Weights of a small transformer language model.
Size: 13 layers, 2 heads of 96, MLP 1536 squared ReLU, vocabulary 8192.
Each number is 128 + 24 x the weight over its row's rms, rounded and kept within 0 to 255. Layers, rows and columns count from 0. The size above them is the row's rms in percent of the matrix's.

# layer 2 attention output (transposed), 192x192, rms 0.091, rows 63-87, columns 128-191
size [113 110 110 108  98 104 117 101 111 106  95 119 107 106 106 113 112  97 119 109 110  99 120 108 109]
[[150 152 108 117 127 127 122 130 185 131 147 129 143 160  90  58 125 118 126 160 156 101 140 140 114  90 121 131 133  88 151 132 184 137 111 123 118 112 116 146 172 129 139  80 146 143 135  94 106 136 192 105 136 160 182 195 131 135 169 145 142 163 164 148]
 [ 80 145 104  98 164 131 147 132  84 123 133 112 138 108 118 114 122 126 118 127 180 128 106 113 130 132 131 120 172 103 132 135 119 109 108 129 101 202 131 123 134 135 141 116 113 146 124 164 121 150 113 154 147 158 139 111 162 164 141 152 138 100 137 189]
 [ 92 130 165 100 125 105 153  86 145 162 128 101 130 144 120 144 138 134 134 137 176 152 132 116 104 131 102  83 129 107 107 154 124 112  93 132 107 167 138 173 165 154 184 145 150 136 105 136  92 152 110 112  99 129 125 125 175 155 198 158 145 110 128 128]
 [125 148 121 130 144 184 130  66 127 149 160 144 135 162 137 120 138 159 117 126 120 166  91 109 117 114 135 123 141 148 141 125  98 144 141  80 123 107 116 152 133 116 102 190 129 164 123  94 157 112 161 110 141 109  81 109 148 151  62 167 176 161 148 136]
 [127 118 136 128  95  87 160 113 107 169 129 145 128 126 135 106 151 109 151 135 114 126  97 148 141 114 103 137 129 124 180 105  97 107 160 130  89 116 181  99  95 103 135 170 122 126 133 127 150 152 112 107 182 121 125 151 124 119 130  80 133 146 144 128]
 [ 82 148  88 130 144 156  88  85  99 108 105 109 127 176 103 143 163 158  72 125  92 160 119 100 151 127 111 159 106 119  99 147 109 147 138 101 137  92 123  92 115 142 109 176 134 141 137 126 111 121 109 149 150 139 112 139 120 152 109 116 115  93 126 117]
 [138 139 107 160 116 121 145 149  50 119 154 137 159 168 103 123 123 154  94 146 111  56 126 126 157 109 115 129 165 131 115 128 164 122  92 132 178 164 111  95 120 158 130 114 169 136 147 101 120 138 164 162 120 153 126 136 119 149 150 135 116 139 111 132]
 [ 76 113 160 126 138 150 153 100 125 138 145 108 167 111 144 130 140 130 119 141 147 141 115 143 122 138 139 133 144  76 124 120 123 124 163  99  81 167 145 140  94 131 148 106 143  99 152 164 143 111 133 159 100  78 108 105 153 137  83 130  79  86 122 166]
 [133 118  76  88 161 172 106 113 127 114 108 114 155  86  64 149 170 140 147 122 144 158 132 132 118 160 126 137 103 146 164 112 170 150 152 161  82 138 143 167 121 168 127 130 114  96 150 138 188 129 182 121 139 115 139 138 124 120 120 138 143 131 125 124]
 [164 125 145  83 117 139 100  79 157  88 150 116 112 121 156 142 111 100  57  95 173 121 114  87 128 124  98 136 108  93  74 163 108 141 101 136 125 138 157 149 102 124 162 148 179 171 145 150  85 137 153 132 138 118 156 104 152 147 162 164  96  91 109 109]
 [133  84 101 122 126  77 142 125 127 120 115 156 110 166 161 132 174 188 118  80 137 107 149 145 129 150 126 135 136 126 118  74 121 144 111 124 125 118 118 122 107 128 116  97 125 173 110  96 120  97 167 150 151 183 121 125 136 113 167 113 137 151 144 124]
 [162 121 144 128  62 136 115 116 133 141 104 146 115 148 150 123 166 159 172 118  81 120 154 122 120 145 151 129 164 133  89 132 109 112  70 133 154 134  69 193 125 112 142 122 141  78 145 120 123 122 102 124 152 113 148 125 153 155 108  85 156 115  92 117]
 [112  88 132 114 175 112 141 169 164 120 146 140 164 142 106 131 106  98 165 136 102  82 148 136  98 168 134 159 128 151 145 154 125 133 151 124 127  75 100 146 112 158 149 151 149 136 112 112 152 136 127 127 111 186 124 168  99  76 139 144 115 117 117 146]
 [120 125 147 122 123 121 101 137 160 160 163 168 108 155 125 111 128  86 135 138 110 107 117 124 144 158  92 131 121 139 106 151 141 189 106 119 129  95 158 133 156 136 134  98 155 145 158 148 139 141 108  82 160 136 105 138 158 123 167 103 137 129 164 147]
 [103 159 119 143 134 144 104 138  94 129 155 151 147 168 124 136 148 109 123 174 101 137 138 143 129  66 138 133 155 147 115 111 125  96 118 158 109  85 133 101 167 120 121 128  90 124  94 108 147 148 106 114 131 105 161 150 141 131 130  96 127 136 129 115]
 [ 98 103  84  86 114  96 113 121 156 186 205 130 173 119 142 103 114 148 160 151 150 106 116 153 111 140 138 120 145  94 149 119 163  91 109 145  99 132 105 139 117 158 159 119 172  86 185 170 135  90 165 115 104  73 119 128 127  95 120  96 121 147 122 119]
 [168 139 149 102 134 175 164 142 114 105  77 108 139 137 139  91 139 103 167 126  89 110 140 173 105 143 144 151 133 109 162  84  97 133  72 108 128  97 115 129 180 100 116 146 134 148 132 164 126 126  96  75 120 138 103 123 131 140 156 124 137 144 134 117]
 [108 130 150 109  95 144 112 112 137 127 108 121  90  97  97 160 151 113 171 120 135 143 138 179  94 143 131  89 116 134 132 138 103 151 163 106 154 120 111 122 165  98  70 104 155 126 127 137  97 128 122 115 108 158 148 100 142 127 141  66 113 101 101 125]
 [137 136 141 148 109  95 129 122 175 123 181  91 108 133 129 158 126 132 157 134 120 113 203 168 102 176 122  91 129 109 167 128 142 121  86 150 134 117 139 154 102 131 104  95 112 112 119 127 120 164 122 132 127 128 109  99 147 123 134 152  86 117 111  81]
 [ 97 140 153 113 109 133 142  69 146 130 164 136 111 107 135 125 135 168 105 138 124 101 141 140 130 151  95 112 166 143 112 115 137  97 140 104 163 129 132 165 138 109  68 140 140 134 139 132  79 116 152  94 120 108 129 127 119 119 129 146 123 171 107 157]
 [122 130 130 106 109 150 129 120 141 138 102 187 142  78 154 107 107 104 139 156 137  95 137 129 147 114 123 124 151 133 123  72 105 121 168 149 125 156 125 122 164 153 117 131  87 104 103 154 142 110 114 143 112 144 119 119 166 197 155 184 111 131  90 180]
 [128  94 134 146 108 137 133 149 157 131 100 170 111 106 113 153 101  87 148 103 136 174 113  97 115 132 103 127 114 157 105  93 109 149 144 130  84 132 101 139  96  98  92 124 109 149  92  71  87 137 154 142 109 130 107  85 142 150 152 150 126  88 128 126]
 [123 115 145 142 165 101 140 160  95 130 111 158 111 101 157 154 142 123 174 121 118 135  92 144 136 123 116 156 165 167 116 149 150 145 121 103 173 141 153 141 140 130 134 117 123 117 115 142 124 125  79 122 106 152 149 101 141 128 149 138 139 129 158 117]
 [117  91 156 114 141 143 134 145 175 107 111 134 142 101 120 156  90 149 109 179 135  95 122 124 115 138 127 128 123 136 117 145 164 141 148 107  87 141 184 101 169 147 117  76 111 145 141 185 135 142 154 138 119 133 147  90 161 139 106  98 103 171 107  88]
 [128 116 133  97  73 113 137 130 114  97 109 132 118 136 119 139 104 144 128 142 110 144 163 155 127 125 109  92 133 190 147 156 112 122 129  71 178 152 139 161 167  94 128 122 157 109 126  77 109 135 116 124  97 155 166  99  97 133 163 156 111 120 143 127]]
# layer 2 attention value, 192x192, rms 0.0874, rows 64-87, columns 128-191
size [133 133 137 118 117 128 111 127 124 114 126 129 113 112 103  97 116 124 117 111 152 118 117 121]
[[162 100 165 100 141 131 130 101 108 111 128 113 119 125 147 145 140 161 143  97 122  85 138 160 109 125 142 110 140 140 135 135 140 160 138 147 141  47 145 121 154  75 123 137 102 152 151 108 140 127 115 105 103 137 128 123 125 134 132  95 123 154 164 102]
 [132 147 110 150 117 136 143 103 123 109 109  94  91 111 145 140 150 143  95  96 129 106 135 140 138 149 137 142 129 136 161 155 112 132 158 144 162 124  98  86 101  80 101 110  65 166 132 144 141 127 147 124 144 183 115 109 102 120  74 110 121 145 145 125]
 [ 67 115 107 107 106  72 128 175 166  74  93 129  94 120 129  98 126 110 147 116 145  93 174 159 120 153 121 123 115 120 108 155 140 132 131 128 148 125  84 123 124 110 193  84  92 128 126 124 142 123 139 125 128 138 134 115 111 114 179 109 122 131 172 111]
 [140 131 112 155 145 178 121 135 142 114 135 123 127 142 108 143 128 106  67 133 143  83 117  94 119 154 142 120 130 105 130 135 124 138 128 113 160 159  61 163 160 135 107 103  93  96 127 117  77 106 162 128 134 129 135 112 166 108 104 114 134  73 121 131]
 [160  98 165  87 129 141 125 159 142 142 111 170 152 135 154 146 110 124 199 113 125 125 157 152 112 132 148  73 131 113 159 134 154 130 117  81 119 161 167 150 153 123 146  83 116 150 128 135 141 159 139 129 101 114 120 122 128 122 146 112 155 147 157  97]
 [147 125 136 103 143 172 115  78 129 131 111 139 113 112 144 130 151 116 139 129 153 174 132 128  91 112 126  81 116  99 156 156  61 139 135 111 127 141 156 117 129 114 122 121 114 126 136  99 102 138 130 100 105 180 144 113 140 127 104 122 112 138 161 130]
 [170 153 102 135 159 122  98 117  83 106 140 134  78  97 136 133 132 105 102 133 118  82  96 141 109  92 132 149  96 152 150 137 105 110 141 187 164  96 120 108 141  92  99 120 124 174 140 105 159 115 107 124 195 168 145 101 135  87 147 103 147 167 131 114]
 [101 132 164 138 128 144 114 171 121 118 111 112  88 175 178 124 123 116 118 121 120  83  71 137 121 141 111 143 128 130  71 105 133 122 164 131 145 136  97 124 118  72 146 122 112 114 116 188  70 121  93 120 166  72  86 145 131 158 141 114  89 109  98 176]
 [100 125 142  93 110  87 145 133 119 148 126  97 141 150 160 123 168 152 170 121 104 132 169 146 136 151 143  94 137 145 161 126 167  71 146 146 123  90 139 103 166 123 113 106  74 146 124 113 186 117 101 125 125 162 140 123  71 135 150 113 136 202 163 118]
 [128 135 121 144 116 139 129 137 138 119  96 141 122  90 129 120 130 114 144 148 135 134 148 145 131  89 138 123 135 126 119 148 158 131 114 104 153 190 168 139  91 133 128 159 113 187 123 153 143 104 106 143 101 135  82 104 105 128 106 144 143 149 126  94]
 [105 119 136 129 149 100 137 115 142 158 164  90 145 135 144 117 130  71 107 111 132 146 127 110 133 109 142 143 111  83 172 103 151 142 120 104 126 159 174  85 119 164  94 141 139 156 128 153  83 126 125 118 119 127 153 187 121 156 103 124 142 150 144 119]
 [118 152 130 112 117 156 134 105 118 192 124 104 114 110 166 146 142 144  77 133 110 151  90  99 136  94 125 143 138  95 101 126 107 146 116 131 114 176 119 133 144 141  92 117 149 100 154 145 100 134 112 106 115 104 148 174 141 133  81 129 155 149 107 174]
 [131 110 124 187 114 105 139 106 137 129 113 164 139 104 129 133 110 131 109 140 144 164 153 127 128 162 144 113 145  91 181 139 154 131 106 153 130 152 130 125 104 121 151 166  83 139 104 131 142 127 169 133 101 124 131 138  98 133  84 158 162  96 125 125]
 [118 147  93 140 149 153 123 121 136 134 107 105 169  76 115 148 130 123  88 104 146 152 103 106 138 148 134 137 139 111 151 169 119 140 123 109 143 190 101 128  76 161 109 125 149  79 146 138 111 131 169 134 143 126 122 156 153 113 128 152 163 148 128  92]
 [119 116 175 136 159 174 122 127 115 145  87 169  95 121 137 108 128 137 108 136 153 143 125 117 131 126 116 122 106 158 141 126  85 146 175 134 143 139 155 107 131  71  71 149 102 133 114 114 111 151  96 135 166 167 124 100  55 151 117 146 140 146 158 149]
 [ 75 145 111 115 121 152 105 156 123 141 112 108  94  98 147 139 137 155  56 119 147 130 128 104 133 109 152 123 105 104 114 147 167 158 105 138 111 125  76 163  54 165 119 129 107  78 127 106 111 164 137 110 125 109 139 138  99 116  73 129 100 123 137 127]
 [139 126 102 136 133  94 142 133 112 145 148  82 129 138 118 109 119 161  83 103  87 123 150 101 149 150 131 125 124 125 165  91 188 139 103 114 115 114 170 112 123 160 159 155 163 158 122 155 138  99  99 132 153 119 126 166 100 132  99 148 159 136 125 127]
 [120  98 127 154 138 136  98 136 113 155 115 120 152 148 148  82  98 111 134 148 121 105  54 115 146 129 135 164 126 104 109  94 135 134 131 126 132 155 128 131 141 114 127 168 189 154 142 109 137  96 133 135 124 106 195 169 129 147 154 117 176 163 123 201]
 [120 132  95 148 121 147 156 138 157 103 129  99 118 118 112  93 111 115 167  89 164 182 124 129 115 138 151 126 100 104 131 138 135 146 144 130 152  93 115  96 113 128 201 105 141 133 142  88 157 103 100 147 133 146 128  99  67 175 144 142 175 179 178 107]
 [168 113 144 113 138 149 124  94  88  88 139 137 111 152 103 121 106 170 125 119 134 171 105 114 109 112 137 140 120  61 160 154 117 151 145 116 120 128 135 113 101  73 139 111 148 136  90 110 119 142 115 109 161 146 174 111  86 116 135  88 136 123 137 126]
 [147 150 141  39 141  75 125 136  95 146 146  80 131 117 146 135 132 151 109 157 107 144 122 152 155 110 124 131 131 150 154 117 140 116 126 128 130 130 125 124 161 152 136 183 150 136 124 186 176 109 113 110 172 138 159 127 101 110 138 117 144 200 119 131]
 [177 147  94 152 123 150 153  77 181  99 152  65 128 141 107 106 106 122 102 109 128 121 176 104 125 136 156 136 145  96 128 120 136 159 105 149  74 130 135 141  98 136 171 132 151 121 114 115 132 127 140  97  96 106 139 120  95 148 109 161 146  96 123 138]
 [130 118 124 180 144  98 124 104 127 138 101 133 119 127 138 116 102 165 175 130 136 153 176 137 108 123 126 129 118  95 134 130 113 151 139 133 118  97 121 121  98  83 152 170 185  91 116 104 121 111 104 153 127 118 116 134  88 115 183 138  75 128 147 164]
 [132 134 118 170 142 118 122  92 126 133 136  64 127 124 134 133 134 140  83  99 125  86 127 125 126 104 111 126 141 113 138  90 147 168 161 126 127 121 150 122 107 126  94 164 160 153 135 160 169 107 109 122 132 126 134 133 138 123 122 113 155 134  91 122]]